config.toml
n_layer = 15
head_dim = 32
norm = "rmsnorm"
parallel_block = false
init = "normal"
init_std_o = 0.00768
doc_mask = true
Each number is 200 + 30 x the weight over its row's rms, rounded and kept within 0 to 999. Layers, rows and columns count from 0. The size before them is the row's rms in percent of the matrix's.

# layer 7 attention query, 192x192, rms 0.091, rows 54-63, columns 96-191
098,174,240,214,161,174,211,256,178,139,214,204,157,187,198,189,178,174,231,213,197,181,166,151,199,199,173,218,177,213,145,197,230,164,206,200,174,228,172,216,168,126,208,190,242,184,248,231,202,231,144,168,235,171,171,169,212,198,184,152,205,204,179,174,183,220,277,171,206,233,231,239,208,214,220,187,186,214,192,164,126,203,234,246,168,243,184,172,199,212,212,192,210,236,205,232,191
100,234,195,220,154,191,202,200,172,228,160,222,178,201,187,223,211,186,208,228,191,224,153,203,207,169,171,236,197,189,171,194,215,233,200,216,187,160,223,208,171,190,176,174,173,224,173,199,149,188,281,200,268,169,240,196,217,237,174,200,191,145,190,154,233,231,210,176,200,175,186,212,217,154,190,266,152,192,202,173,226,217,201,203,147,205,166,233,186,181,175,202,194,168,187,180,197
103,217,247,231,178,177,187,206,225,141,236,169,234,205,179,234,212,222,192,205,238,200,193,180,233,161,189,212,172,213,201,258,189,206,253,185,192,228,238,243,184,191,206,170,184,231,170,170,209,133,302,199,212,203,224,223,167,190,170,208,197,143,172,202,236,183,190,179,222,188,219,193,166,249,194,109,174,152,219,198,188,190,211,193,215,177,217,155,206,171,204,216,140,203,201,193,179
101,205,212,170,223,261,194,171,203,177,156,202,190,247,218,279,187,156,242,204,211,157,200,177,258,217,181,166,210,210,192,232,186,178,212,210,227,181,177,257,193,193,220,241,197,209,180,210,217,256,212,173,208,212,237,194,215,243,207,189,180,190,250,198,212,245,166,136,207,145,189,251,222,245,233,168,204,262,214,190,209,152,183,188,202,189,195,198,225,188,208,209,199,244,209,161,157
100,193,224,155,185,242,226,199,227,212,210,237,178,195,224,252,212,182,218,228,217,222,202,243,165,186,149,222,220,206,184,160,195,209,208,161,180,225,224,178,248,189,148,196,139,203,159,231,229,235,269,230,165,176,201,210,207,180,200,210,226,194,208,193,182,223,191,205,198,157,250,144,143,207,185,248,132,226,185,193,201,182,225,168,231,234,191,162,198,198,189,200,211,194,165,235,238
101,116,212,264,167,222,208,228,223,161,166,229,167,197,245,242,164,194,202,174,205,239,174,239,215,200,173,240,167,170,204,216,194,191,222,217,217,203,191,249,238,190,211,215,224,198,216,147,194,161,203,161,168,255,150,219,238,221,186,197,189,256,225,248,185,184,211,193,195,231,195,218,200,203,223,169,203,270,177,244,205,177,212,184,231,228,168,193,221,195,176,230,155,188,227,157,220
106,213,163,250,221,205,121,220,196,192,189,189,172,226,212,231,168,243,169,198,216,199,228,196,231,197,199,241,202,196,229,248,223,190,140,187,140,216,190,234,179,248,201,196,217,186,183,208,233,229,171,212,213,176,200,168,162,203,215,188,199,153,241,168,268,222,187,255,184,178,243,245,191,172,225,168,211,175,224,207,178,236,180,227,178,235,202,213,185,187,257,190,162,224,160,172,167
099,217,205,192,210,199,207,162,223,253,203,232,161,252,208,220,172,187,186,244,196,190,203,245,184,245,219,250,160,195,166,208,205,230,222,206,145,229,260,174,215,234,244,213,141,161,220,173,194,179,204,175,202,211,211,168,230,220,188,235,201,159,176,203,234,192,198,184,215,242,165,174,169,183,210,231,191,180,219,203,223,207,214,161,213,174,254,190,215,210,211,188,221,178,215,208,216
106,190,222,244,185,211,221,177,150,214,180,246,228,237,139,199,246,220,219,150,170,205,174,189,224,223,234,225,212,208,190,180,198,240,152,242,252,230,207,127,215,176,191,193,230,185,221,168,114,189,172,177,255,209,199,217,219,175,189,215,194,164,214,243,227,226,256,191,185,178,211,221,211,192,181,171,245,180,124,170,243,202,217,203,187,217,180,157,137,221,199,286,224,188,249,220,177
102,130,165,203,165,187,192,211,190,175,202,227,178,198,193,204,242,252,218,202,212,186,166,206,225,203,184,210,180,184,168,187,122,186,201,212,193,183,127,209,174,201,197,213,207,197,158,195,182,156,207,245,208,167,210,163,179,210,210,230,184,204,226,199,195,167,201,218,165,156,174,215,220,203,184,221,231,244,220,158,198,192,252,171,171,182,211,192,213,228,211,180,197,168,209,200,219
# layer 7 attention key, 192x192, rms 0.0888, rows 54-63, columns 96-191
098,124,163,220,203,201,180,221,188,187,200,178,178,165,216,185,204,171,208,191,148,232,162,206,265,202,156,213,170,179,197,190,166,197,217,214,187,241,192,217,175,211,182,196,243,191,181,184,217,228,188,133,216,154,165,206,249,184,177,151,226,214,209,215,173,169,252,172,248,230,230,163,200,253,223,196,206,158,159,150,184,222,213,193,202,197,191,147,186,212,235,207,231,232,231,195,130
099,184,221,145,169,201,173,211,233,221,187,241,187,179,201,184,187,154,158,231,220,166,211,219,214,246,155,190,236,176,203,177,201,202,206,175,164,168,152,243,171,177,180,197,203,240,160,178,185,211,271,224,198,219,224,193,198,233,169,184,171,175,228,205,203,202,186,187,238,154,214,213,213,188,224,228,194,218,153,219,190,198,202,195,180,202,191,230,200,167,181,205,250,167,198,188,171
098,158,246,246,174,255,195,227,217,195,246,175,219,169,202,241,182,167,194,244,243,214,219,176,177,207,196,166,164,194,218,258,221,183,283,198,237,223,163,292,180,211,186,208,199,244,165,172,216,141,254,219,173,202,221,269,185,221,207,178,190,183,258,156,251,170,189,206,204,163,247,183,230,240,172,133,157,185,255,229,206,154,182,198,244,225,217,163,234,214,219,213,216,201,219,166,163
097,231,155,139,199,216,221,195,198,171,190,190,187,215,220,225,157,187,255,154,187,150,260,165,179,209,216,174,223,208,223,172,167,219,210,232,171,199,152,227,236,220,171,253,187,213,168,172,228,264,174,173,201,215,212,113,198,251,212,200,171,198,219,190,197,255,102,227,207,158,180,192,210,219,231,156,156,234,162,188,210,221,177,177,212,195,185,273,210,204,198,229,209,207,223,211,209
103,204,276,165,203,196,173,228,240,264,187,171,191,213,217,211,219,235,198,232,220,211,185,213,200,131,176,205,233,182,182,179,175,210,191,184,174,225,241,210,243,120,205,177,221,195,197,223,201,165,232,179,213,186,188,133,199,193,170,201,230,202,241,206,182,222,200,250,207,189,248,185,215,235,192,232,135,229,187,211,185,161,185,145,190,173,176,129,240,171,202,210,159,190,150,224,229
103,152,181,233,188,208,214,251,196,157,176,209,167,229,226,211,158,203,232,202,231,243,143,170,246,216,222,224,166,150,226,203,231,204,172,223,207,200,138,223,214,207,155,216,214,197,237,166,221,203,224,233,164,210,151,178,241,207,191,216,215,201,232,218,205,204,210,230,170,241,201,216,184,198,232,237,252,244,169,160,227,186,164,162,235,212,227,249,220,174,194,201,178,200,188,153,189
099,215,182,209,253,226,166,231,197,180,200,201,214,167,190,230,185,217,223,195,179,195,190,180,294,253,192,198,170,185,174,206,242,182,186,223,193,210,160,219,230,257,262,243,225,223,192,169,170,226,190,193,167,157,206,216,213,194,192,173,213,196,192,194,204,214,184,162,193,183,212,146,240,188,235,211,184,142,222,222,258,163,198,167,119,229,179,238,136,207,209,169,187,200,189,176,198
102,210,227,222,173,230,220,198,209,254,194,216,164,216,228,218,191,187,229,201,189,205,163,256,151,239,295,205,203,214,192,199,180,218,259,192,225,237,202,190,165,231,214,206,221,201,256,202,255,201,249,202,196,194,215,149,209,196,153,238,159,155,191,240,254,167,179,212,233,209,209,205,180,208,183,224,235,203,218,226,194,206,205,192,190,187,226,141,217,221,204,179,205,185,182,209,180
103,209,257,252,167,237,228,222,164,191,183,212,186,242,198,195,185,209,164,196,209,204,165,222,219,171,199,194,211,196,201,241,196,109,165,193,208,194,193,166,229,212,223,230,256,183,180,183,169,201,182,188,245,201,194,214,259,152,190,211,184,169,164,260,177,160,231,185,159,205,257,245,147,279,120,201,219,183,146,201,228,157,187,206,180,203,206,230,153,221,235,238,177,164,244,213,148
098,167,225,207,219,206,216,193,227,231,222,213,242,147,220,216,201,169,239,173,211,218,178,185,210,120,206,196,240,219,198,200,202,201,194,230,224,244,139,219,159,180,176,199,180,202,155,194,186,142,235,188,222,201,194,190,227,240,201,234,154,240,211,175,177,193,247,157,172,160,151,215,141,211,205,209,227,229,207,161,195,157,231,123,145,171,142,162,175,209,211,239,178,174,225,222,163
# layer 7 attention value, 192x192, rms 0.0943, rows 32-58, columns 96-191
093,190,213,176,196,235,224,188,223,199,198,252,160,202,225,188,232,165,201,168,219,213,214,181,194,210,199,211,228,238,220,210,233,215,200,232,160,171,219,138,191,228,200,218,214,169,188,217,241,227,170,180,161,210,205,178,210,212,138,281,232,288,166,223,234,223,139,226,186,193,173,234,175,179,244,232,161,176,188,204,206,223,204,198,156,168,255,242,197,230,200,172,223,274,196,154,202
108,190,191,229,183,166,214,188,151,194,208,206,247,220,177,217,235,228,243,169,190,200,158,225,231,184,199,201,145,155,212,260,135,157,254,203,226,218,195,192,207,207,165,181,213,156,201,204,181,185,192,192,203,261,196,231,220,161,177,214,208,199,185,223,178,165,201,189,173,254,188,175,159,176,216,191,238,204,157,183,192,158,201,223,170,218,174,135,209,253,193,179,187,181,227,189,172
108,244,220,189,231,218,171,233,145,215,225,174,223,138,235,275,204,237,183,225,211,184,198,201,168,243,205,195,252,206,187,167,226,187,216,190,202,205,229,226,208,188,198,182,173,173,221,205,210,167,175,224,152,202,172,145,191,144,197,163,236,213,222,155,207,229,203,212,142,156,237,194,227,177,225,207,212,164,182,215,196,204,164,151,181,257,183,266,198,229,242,186,182,218,156,219,277
113,264,171,198,246,203,138,201,234,267,224,166,190,226,209,216,197,223,170,224,263,215,234,211,212,190,153,195,244,207,204,188,218,217,190,174,166,235,200,151,200,187,207,195,189,220,206,270,196,237,192,157,195,197,223,174,168,224,235,194,212,204,171,175,188,185,115,231,220,129,210,188,203,138,158,191,155,185,242,232,204,186,184,123,235,166,202,166,216,219,246,153,234,185,241,200,180
099,134,242,221,213,194,225,210,179,178,189,245,233,226,233,195,186,175,195,274,188,221,144,237,152,196,186,233,154,177,206,192,178,201,217,193,217,197,189,210,186,212,233,238,200,149,212,175,227,146,220,171,218,174,233,211,209,162,216,204,170,187,180,198,210,225,212,267,200,229,229,211,164,240,176,256,236,263,181,198,178,231,230,149,177,191,198,225,187,201,182,178,177,227,175,143,177
105,158,165,171,213,179,247,221,190,189,196,224,189,197,197,199,252,213,158,161,202,174,172,182,184,183,192,246,174,178,198,222,237,243,213,229,194,216,191,166,233,179,204,215,202,184,199,214,152,189,161,172,194,227,148,231,223,221,214,177,223,158,182,187,219,218,220,145,206,153,157,277,212,289,214,232,184,236,186,183,231,159,226,213,206,210,175,183,189,168,252,165,192,163,241,231,191
099,150,235,219,172,178,218,174,264,182,179,199,187,200,199,268,211,221,183,192,177,286,208,188,221,199,148,177,179,174,179,191,191,241,221,176,204,224,250,186,187,173,235,153,172,228,201,200,174,175,221,225,173,240,168,207,223,221,163,211,263,157,281,226,143,189,211,180,194,211,173,176,190,219,216,165,176,164,245,185,241,210,184,197,228,219,223,175,199,182,191,234,204,171,212,222,224
093,200,235,234,186,231,209,213,142,202,192,169,214,271,169,166,220,152,138,204,182,209,144,234,161,232,181,166,196,211,180,160,168,211,195,215,218,179,184,151,148,215,227,184,207,143,175,189,218,182,158,186,191,174,201,194,199,151,220,200,209,212,212,264,195,205,248,221,191,248,266,183,192,176,202,224,218,248,240,203,200,201,236,186,201,219,165,171,173,182,163,226,221,174,159,221,209
090,227,176,196,220,195,212,178,159,192,163,234,170,181,160,189,207,179,198,172,205,168,231,221,211,218,179,187,210,157,216,211,241,210,170,167,197,186,233,260,220,205,175,171,216,247,214,129,217,219,157,180,203,237,160,178,249,154,202,189,217,222,237,203,202,166,220,160,241,220,223,222,204,239,227,166,164,224,198,169,213,211,146,170,174,190,241,204,156,273,181,194,180,219,240,203,144
094,176,180,224,224,187,202,197,174,198,235,223,168,170,218,192,206,179,224,192,194,245,218,178,195,206,169,169,183,177,195,167,211,219,187,191,212,203,235,207,194,160,247,241,183,189,197,227,196,261,229,170,193,168,199,141,193,205,181,209,235,280,187,209,120,187,175,226,212,217,222,219,177,188,182,236,180,163,243,197,232,192,155,223,227,208,180,184,254,237,206,198,187,181,166,152,252
097,203,239,188,244,209,201,212,186,247,222,173,197,173,182,225,216,217,226,235,134,194,247,217,177,232,194,174,216,197,208,130,197,177,207,222,228,213,187,162,205,199,208,228,202,180,206,190,191,156,188,217,206,214,191,151,188,163,190,147,180,210,229,191,164,223,148,209,224,205,210,169,181,218,138,201,162,200,246,163,238,227,222,183,248,234,194,247,172,196,232,201,193,220,145,195,220
113,212,209,199,200,155,216,254,182,208,215,215,180,192,222,234,209,205,179,249,190,189,131,175,217,174,292,168,183,181,168,271,164,187,236,229,223,188,189,223,246,183,224,163,193,128,226,224,203,212,223,235,226,224,196,197,254,243,239,187,185,201,173,210,171,165,218,238,208,264,160,214,191,215,241,230,152,214,211,196,192,173,180,229,269,186,237,149,169,210,197,200,218,191,230,224,173
100,204,182,218,150,218,227,207,186,164,189,219,225,178,224,214,242,249,228,222,147,197,202,167,265,205,221,253,165,222,215,221,217,223,138,125,223,222,229,250,219,224,226,126,208,178,232,163,196,187,185,201,159,251,207,254,228,231,191,240,226,163,175,239,199,185,146,234,121,176,178,184,241,185,262,165,198,196,191,180,195,156,192,169,193,211,253,206,193,167,150,168,201,175,154,197,270
103,207,216,177,198,202,190,206,153,233,187,159,182,180,191,150,211,264,230,184,198,195,232,220,136,175,250,196,172,174,167,162,219,216,158,194,195,159,236,187,177,194,208,231,193,258,209,215,197,194,238,281,118,164,204,198,181,154,219,250,210,179,208,187,195,168,187,199,106,196,174,208,232,194,192,228,183,189,208,211,211,159,178,191,228,210,187,140,205,229,231,198,196,168,156,186,261
113,194,228,188,195,180,242,232,167,105,191,195,202,215,204,206,209,188,208,203,179,214,209,215,217,179,189,202,159,204,201,152,165,170,215,250,176,203,231,194,242,197,222,158,162,127,189,240,219,167,194,155,229,190,177,295,193,182,196,186,158,170,186,191,163,184,206,128,180,152,248,222,158,201,213,242,209,211,139,158,198,214,231,182,162,160,146,193,213,229,190,185,199,232,188,186,149
105,171,211,213,200,193,225,222,225,197,235,187,119,191,233,221,167,200,197,205,239,155,196,250,200,258,200,209,216,252,207,240,214,197,260,180,227,239,220,235,148,246,269,258,181,210,231,193,218,239,214,216,188,193,177,196,226,199,213,220,155,205,179,209,228,162,110,243,183,211,225,178,207,219,222,172,158,179,149,189,170,218,198,183,210,176,188,201,215,222,211,242,175,238,178,142,229
111,205,177,198,136,191,239,228,193,196,191,150,197,207,196,215,183,179,245,173,163,186,144,154,241,210,198,242,192,194,193,263,166,173,207,238,184,158,227,246,246,179,199,206,194,169,223,243,172,249,218,202,230,170,220,167,195,163,213,197,207,167,217,224,219,211,217,164,195,182,229,212,168,211,226,173,186,203,116,182,153,178,167,204,227,186,197,173,171,182,213,181,195,203,183,206,213
100,233,164,277,108,154,222,164,146,165,190,204,203,231,198,186,227,209,134,165,166,227,260,185,190,192,187,202,211,197,198,257,221,175,188,185,214,181,189,260,197,243,174,149,216,173,206,162,217,168,223,182,219,206,161,258,183,235,206,205,202,232,145,186,192,211,192,171,235,272,185,205,215,253,181,215,200,158,201,176,209,234,192,277,212,206,223,190,241,204,205,192,218,205,213,227,176
100,198,209,238,178,208,272,213,201,154,175,162,221,184,198,179,208,244,212,211,152,233,238,142,202,238,189,198,195,271,167,168,186,177,251,169,223,216,170,174,184,206,198,156,189,167,216,174,174,228,253,167,223,227,175,199,256,161,184,201,149,184,273,183,174,185,247,181,201,204,159,230,200,189,232,191,216,175,173,217,262,187,204,192,192,183,153,213,194,226,204,179,194,223,219,188,215
103,254,245,153,209,232,204,204,152,214,211,173,202,192,149,238,218,201,182,221,181,167,154,235,221,217,212,239,190,233,230,173,188,196,181,245,169,220,174,209,194,181,217,230,230,246,193,172,215,171,260,209,157,177,211,208,200,164,197,182,203,182,213,175,149,192,234,216,176,179,212,180,170,196,205,202,109,206,247,163,207,149,211,162,178,186,222,205,221,227,215,242,247,234,164,203,191
106,197,219,230,182,175,225,166,235,126,256,207,211,221,197,153,211,156,219,163,210,229,237,209,193,195,213,207,204,178,188,227,168,185,202,190,213,212,218,249,225,185,206,219,164,188,209,261,193,281,209,179,184,163,166,239,180,241,199,173,179,174,222,172,166,186,213,203,156,180,149,221,190,213,202,222,190,186,223,206,162,212,195,242,228,218,201,181,170,226,163,210,205,271,206,229,221
098,257,215,210,198,213,228,165,192,151,175,273,190,205,217,204,204,191,199,202,231,221,196,218,227,243,165,208,155,250,233,192,191,175,199,170,237,164,190,201,246,209,270,257,171,219,185,177,151,166,169,215,200,181,218,308,261,199,228,178,200,193,258,209,192,171,158,169,187,203,195,186,188,201,201,169,159,217,166,252,247,185,162,222,238,250,183,231,195,218,199,178,181,182,225,251,122
104,234,187,173,168,198,222,216,272,113,218,165,199,192,146,195,221,185,221,141,243,176,163,164,216,230,158,172,203,154,195,188,184,149,228,191,210,207,173,207,213,180,232,176,205,230,149,207,213,179,187,210,203,234,189,209,214,225,188,139,194,208,208,235,179,194,203,144,223,238,206,248,186,161,194,182,207,178,200,190,177,233,135,193,173,203,200,226,210,156,219,249,196,216,228,177,223
099,162,173,216,148,117,218,168,167,168,211,173,193,215,201,209,206,198,254,251,185,170,174,228,184,155,193,174,180,181,277,247,179,216,211,212,216,214,203,179,235,200,195,146,213,160,137,191,216,238,178,204,183,201,180,239,217,186,182,213,187,150,253,220,149,222,233,186,239,161,128,179,191,261,199,206,168,232,218,198,214,218,162,217,181,195,240,179,220,172,162,211,190,177,212,195,121
099,199,264,207,209,147,225,197,130,201,186,199,227,186,189,225,172,162,190,189,244,201,272,168,222,174,169,227,168,227,179,233,190,231,214,204,206,201,216,219,176,188,144,202,224,200,213,128,189,214,245,146,201,136,181,214,220,176,156,182,199,244,202,240,258,231,184,193,183,196,183,245,185,178,247,247,177,214,197,173,210,147,176,163,204,134,194,164,178,220,185,211,193,201,196,208,157
088,214,206,187,146,203,202,217,212,178,190,228,206,198,220,253,185,209,236,200,216,206,218,201,192,193,285,205,201,161,178,185,153,220,189,149,182,206,201,197,237,205,178,245,167,168,210,200,189,225,195,188,219,215,219,188,155,213,203,216,249,226,160,221,178,196,202,212,204,200,204,215,174,230,231,245,205,223,204,201,210,198,211,147,185,224,281,181,247,219,170,158,214,215,206,144,242
097,225,151,140,234,168,148,161,229,179,211,220,204,178,192,190,186,170,187,179,169,207,191,236,182,229,216,229,183,170,217,255,225,247,198,211,207,211,169,185,212,204,202,204,185,221,131,127,222,120,199,176,168,181,200,131,148,200,245,201,190,187,244,283,205,211,211,227,203,222,193,153,234,205,201,237,211,188,225,189,214,221,186,208,213,225,211,249,244,198,203,213,186,185,219,205,212
# layer 7 attention output (transposed), 192x192, rms 0.227, rows 32-57, columns 96-191
091,220,197,229,215,160,159,228,172,173,208,178,176,182,172,247,175,174,184,197,199,200,239,206,198,218,172,167,175,178,208,192,214,199,192,203,234,256,173,206,183,192,208,156,117,232,231,215,164,144,225,235,210,210,234,228,218,187,288,168,137,153,207,176,133,146,228,215,203,182,240,167,251,238,200,163,204,218,186,214,209,217,188,198,224,216,155,177,198,165,210,197,172,213,190,271,195
099,206,211,181,185,207,231,159,206,157,158,197,183,167,210,169,176,197,157,233,186,200,170,149,154,203,226,183,233,241,179,193,213,205,173,192,196,144,196,281,176,217,229,237,189,225,201,241,126,208,192,203,204,159,135,215,120,213,190,148,225,204,230,222,220,210,192,203,223,137,212,244,234,216,176,217,214,163,192,160,231,215,221,215,199,182,228,258,182,217,180,199,156,176,169,209,193
103,166,192,194,204,209,252,149,242,218,224,250,169,206,147,135,180,194,202,245,206,199,244,197,218,168,189,193,181,217,193,216,160,234,184,236,191,205,141,179,210,193,224,216,209,192,180,210,181,243,217,181,278,212,232,226,253,227,157,256,177,215,193,211,177,168,200,169,255,255,161,213,165,227,199,227,209,231,234,173,200,195,230,223,223,162,210,107,193,167,119,244,174,234,243,167,153
107,222,201,205,180,194,263,226,174,196,171,210,208,172,220,167,161,203,205,176,138,230,185,220,181,227,232,184,203,188,248,221,224,187,185,272,218,190,161,263,196,223,193,211,217,190,213,181,241,173,228,234,150,194,232,222,253,194,162,201,191,202,219,214,183,164,259,159,171,254,203,205,196,245,257,232,211,243,188,179,207,229,214,271,222,242,198,264,193,233,126,205,188,213,194,182,201
099,237,190,199,202,194,190,180,216,178,173,146,196,186,134,183,189,226,227,144,202,185,234,154,240,228,206,148,239,243,201,228,168,193,227,180,198,199,216,216,190,212,149,172,244,254,217,240,192,214,192,266,190,236,172,161,163,184,197,207,266,228,179,168,175,148,204,149,212,193,172,201,214,190,247,162,159,148,256,167,204,178,190,256,202,205,252,185,182,179,185,153,237,177,254,227,236
099,243,248,223,221,223,159,174,183,199,233,180,210,249,177,191,159,218,211,237,209,190,179,193,200,201,180,182,201,252,181,179,209,164,219,153,231,172,229,205,168,198,177,191,207,208,227,172,228,184,251,200,192,218,154,176,185,157,146,165,209,236,177,206,163,163,200,237,214,235,228,122,182,134,202,185,246,183,214,226,136,224,151,218,198,204,190,247,208,212,180,215,236,179,176,236,189
105,253,170,179,206,225,196,212,129,219,194,208,224,198,174,160,236,162,189,155,186,125,167,187,245,183,211,212,203,201,217,206,224,107,193,219,211,194,167,243,196,218,201,195,217,151,207,193,222,227,167,212,232,169,192,206,186,144,191,197,209,237,168,220,255,204,171,193,205,161,200,253,196,182,158,219,213,138,130,235,194,208,196,192,228,183,165,216,191,229,181,208,222,192,204,178,162
095,174,197,149,210,169,207,209,245,170,204,214,162,190,175,262,199,225,229,190,232,214,232,154,225,196,215,228,199,234,236,213,184,208,234,230,175,244,227,283,252,207,187,207,184,225,228,184,171,218,246,191,220,201,249,204,218,263,226,200,215,188,187,150,233,204,149,212,203,180,152,228,212,213,217,154,230,178,196,165,191,183,189,167,223,191,252,257,192,213,160,170,169,197,238,181,179
087,210,232,212,176,188,213,183,226,200,176,174,221,221,202,222,190,226,161,229,145,183,164,170,171,219,236,211,189,238,184,226,171,212,297,164,185,222,188,163,217,150,260,223,172,158,189,266,194,201,274,212,218,180,211,252,164,246,158,185,204,195,190,237,220,212,153,187,165,218,171,223,212,187,182,220,241,178,203,225,197,191,206,225,222,235,189,240,214,141,202,218,210,158,156,215,254
090,211,192,178,187,215,235,178,215,213,154,175,193,206,175,189,182,235,177,173,221,197,191,208,210,214,215,225,247,267,177,159,240,182,216,204,241,172,212,207,207,245,198,140,210,191,172,192,235,144,174,213,210,198,235,223,213,155,197,238,221,142,168,203,234,234,215,164,207,182,181,211,205,202,230,163,240,212,163,195,193,192,230,201,199,230,186,185,165,220,180,218,222,224,233,254,156
091,248,186,177,235,219,209,240,221,184,166,205,205,227,195,189,140,151,204,124,267,234,196,198,209,209,185,191,156,206,225,225,224,231,171,188,232,224,225,251,201,183,214,186,169,199,178,237,228,245,194,179,208,143,267,208,237,221,192,278,207,208,198,233,169,171,243,216,186,209,193,209,219,188,251,199,209,201,207,223,184,187,143,183,214,159,217,158,200,204,209,216,206,204,230,200,217
109,209,201,209,173,240,175,196,178,190,186,185,218,187,179,174,180,193,215,206,179,163,273,213,190,213,119,246,187,214,177,129,200,182,218,184,176,193,168,206,164,186,176,254,218,204,184,188,183,217,189,188,178,149,241,231,153,172,186,254,244,238,247,192,227,219,201,181,212,146,265,180,210,188,166,183,281,205,223,168,214,212,245,205,121,227,191,252,231,197,219,186,157,213,181,143,194
093,167,204,193,177,187,158,150,236,222,200,166,189,199,157,219,210,136,218,152,218,155,177,206,155,197,186,193,267,187,192,216,151,177,242,230,187,169,159,169,211,204,180,247,153,221,114,219,156,212,227,231,255,207,202,182,233,170,214,165,184,255,236,144,224,242,226,173,281,207,218,217,175,204,162,258,166,165,195,232,221,209,173,188,214,224,145,197,246,228,228,242,186,187,221,213,104
109,166,197,200,191,195,223,249,246,185,236,230,225,201,153,246,198,162,182,251,222,188,187,207,246,248,195,214,222,188,228,193,194,215,231,227,230,225,200,146,178,220,209,173,208,156,183,179,227,215,166,152,262,184,241,218,195,207,205,178,172,170,205,190,200,202,207,208,287,197,241,195,198,212,222,163,203,200,214,238,203,246,210,152,201,237,200,275,245,145,205,191,185,220,226,231,159
112,184,152,215,141,183,174,224,199,250,174,166,193,212,208,164,194,180,225,191,216,197,169,171,206,222,187,201,227,211,209,229,220,209,177,188,215,220,166,227,176,199,211,240,225,245,241,173,166,214,194,258,163,242,201,114,234,212,204,221,246,200,195,221,214,194,211,250,232,236,179,178,202,172,142,148,192,201,237,214,170,190,164,205,222,182,255,222,203,171,184,206,205,127,170,230,211
105,203,185,145,219,148,157,183,171,191,177,216,240,169,166,187,165,209,212,203,182,220,219,192,182,158,217,196,179,139,176,174,185,202,185,193,178,208,171,190,237,143,154,176,193,187,114,220,193,177,199,204,211,237,256,214,202,188,204,152,184,237,193,210,227,203,285,223,197,209,196,205,200,157,208,216,216,238,257,176,267,185,209,233,200,205,204,141,197,174,209,168,225,160,213,249,149
107,178,205,195,267,171,159,197,203,197,196,235,228,191,229,168,184,242,167,180,227,223,214,229,184,200,181,173,214,184,230,194,182,221,197,170,208,214,168,181,187,227,234,179,242,234,186,196,182,144,197,204,185,217,188,245,183,211,156,224,177,246,203,205,206,138,208,226,227,198,189,162,252,182,156,176,238,200,255,167,223,215,197,192,219,193,215,198,243,216,194,155,208,209,214,232,162
102,225,218,144,219,241,219,257,238,219,194,216,219,177,187,199,164,271,250,239,184,137,81,207,205,176,173,204,203,179,201,195,163,185,256,205,177,195,234,190,241,146,199,249,164,237,186,213,178,201,188,220,182,212,236,177,162,165,193,205,182,181,222,169,253,226,192,286,175,161,230,216,153,186,188,241,175,200,192,226,193,168,233,142,154,215,190,205,164,185,183,226,194,180,114,181,242
103,194,203,140,184,223,181,228,218,210,230,247,146,202,206,179,196,183,225,215,248,167,196,229,176,168,226,215,199,208,268,228,184,202,166,125,229,195,230,243,231,187,181,247,222,196,199,232,169,139,148,196,187,185,151,192,148,188,224,184,234,221,157,202,206,226,170,184,210,214,223,198,180,204,178,212,230,195,202,210,155,195,161,214,143,172,232,206,213,146,199,251,226,184,166,191,188
102,171,165,230,220,164,198,210,227,212,212,244,229,184,241,205,191,172,208,195,250,264,256,200,199,218,201,146,168,189,181,222,247,209,196,216,224,208,234,195,172,225,201,180,199,173,192,205,220,229,172,197,179,199,208,186,264,220,259,211,167,199,157,223,213,186,155,154,183,195,204,228,214,208,187,196,228,185,185,230,189,243,188,194,226,157,194,221,167,158,183,181,204,199,244,212,128
105,188,172,149,227,204,184,199,139,265,178,207,206,136,194,248,171,255,189,196,175,170,155,204,188,214,202,197,184,211,219,194,181,206,214,171,189,173,193,192,184,235,210,192,251,181,197,178,179,170,196,219,225,227,223,195,178,145,206,247,172,205,208,238,283,180,161,180,245,224,247,202,213,184,205,151,236,193,142,183,204,179,217,208,168,249,190,162,228,201,209,202,155,146,203,195,184
100,163,182,160,208,202,183,215,228,251,226,173,254,176,192,185,194,231,156,208,165,179,193,202,154,164,221,221,214,171,225,208,209,228,230,191,146,222,226,204,193,182,104,142,172,172,191,217,226,245,193,215,242,203,181,129,239,181,167,223,258,206,134,221,199,233,249,250,237,197,206,205,173,216,169,219,237,141,212,202,166,255,232,178,178,192,178,175,193,187,224,203,237,216,184,159,270
107,170,205,217,205,252,259,194,159,293,187,261,217,200,216,222,144,198,201,210,186,239,220,220,202,173,236,189,189,167,161,209,232,207,141,194,162,181,213,164,202,235,209,196,209,227,254,209,161,192,214,217,252,170,188,159,231,179,174,239,247,181,192,163,249,201,173,229,150,200,174,159,212,195,196,234,202,179,198,224,262,184,220,224,207,174,208,211,209,254,191,159,220,197,165,234,166
088,216,233,240,229,238,221,197,201,220,153,188,235,222,262,199,195,193,186,129,218,181,168,165,233,236,195,214,190,203,178,175,230,194,209,226,181,183,188,240,142,175,212,258,220,270,231,202,197,167,226,172,223,225,177,183,111,174,231,195,246,246,169,192,243,160,190,184,171,216,263,242,209,156,195,193,232,176,175,177,179,191,232,263,185,198,162,217,182,200,193,195,188,159,193,177,232
098,229,163,194,200,214,185,225,223,238,201,191,196,187,201,190,217,251,216,172,150,175,146,200,204,226,214,118,223,182,210,172,192,219,179,154,208,184,163,156,249,203,246,230,204,176,207,255,197,197,206,268,148,229,152,186,194,227,220,208,197,185,220,170,149,168,233,210,246,202,222,190,209,203,159,165,240,177,221,201,178,232,229,230,203,213,222,283,221,214,209,208,202,162,204,193,260
091,201,158,207,246,154,150,170,144,202,216,152,193,183,185,149,212,185,199,197,168,204,146,174,234,195,154,228,160,208,256,222,192,206,213,216,185,195,198,174,173,143,244,180,243,218,183,187,193,208,166,253,185,229,166,196,203,149,183,180,152,174,201,159,218,200,235,181,169,175,209,192,257,197,189,155,158,208,166,194,256,210,204,236,228,191,178,182,185,219,206,193,191,204,181,222,197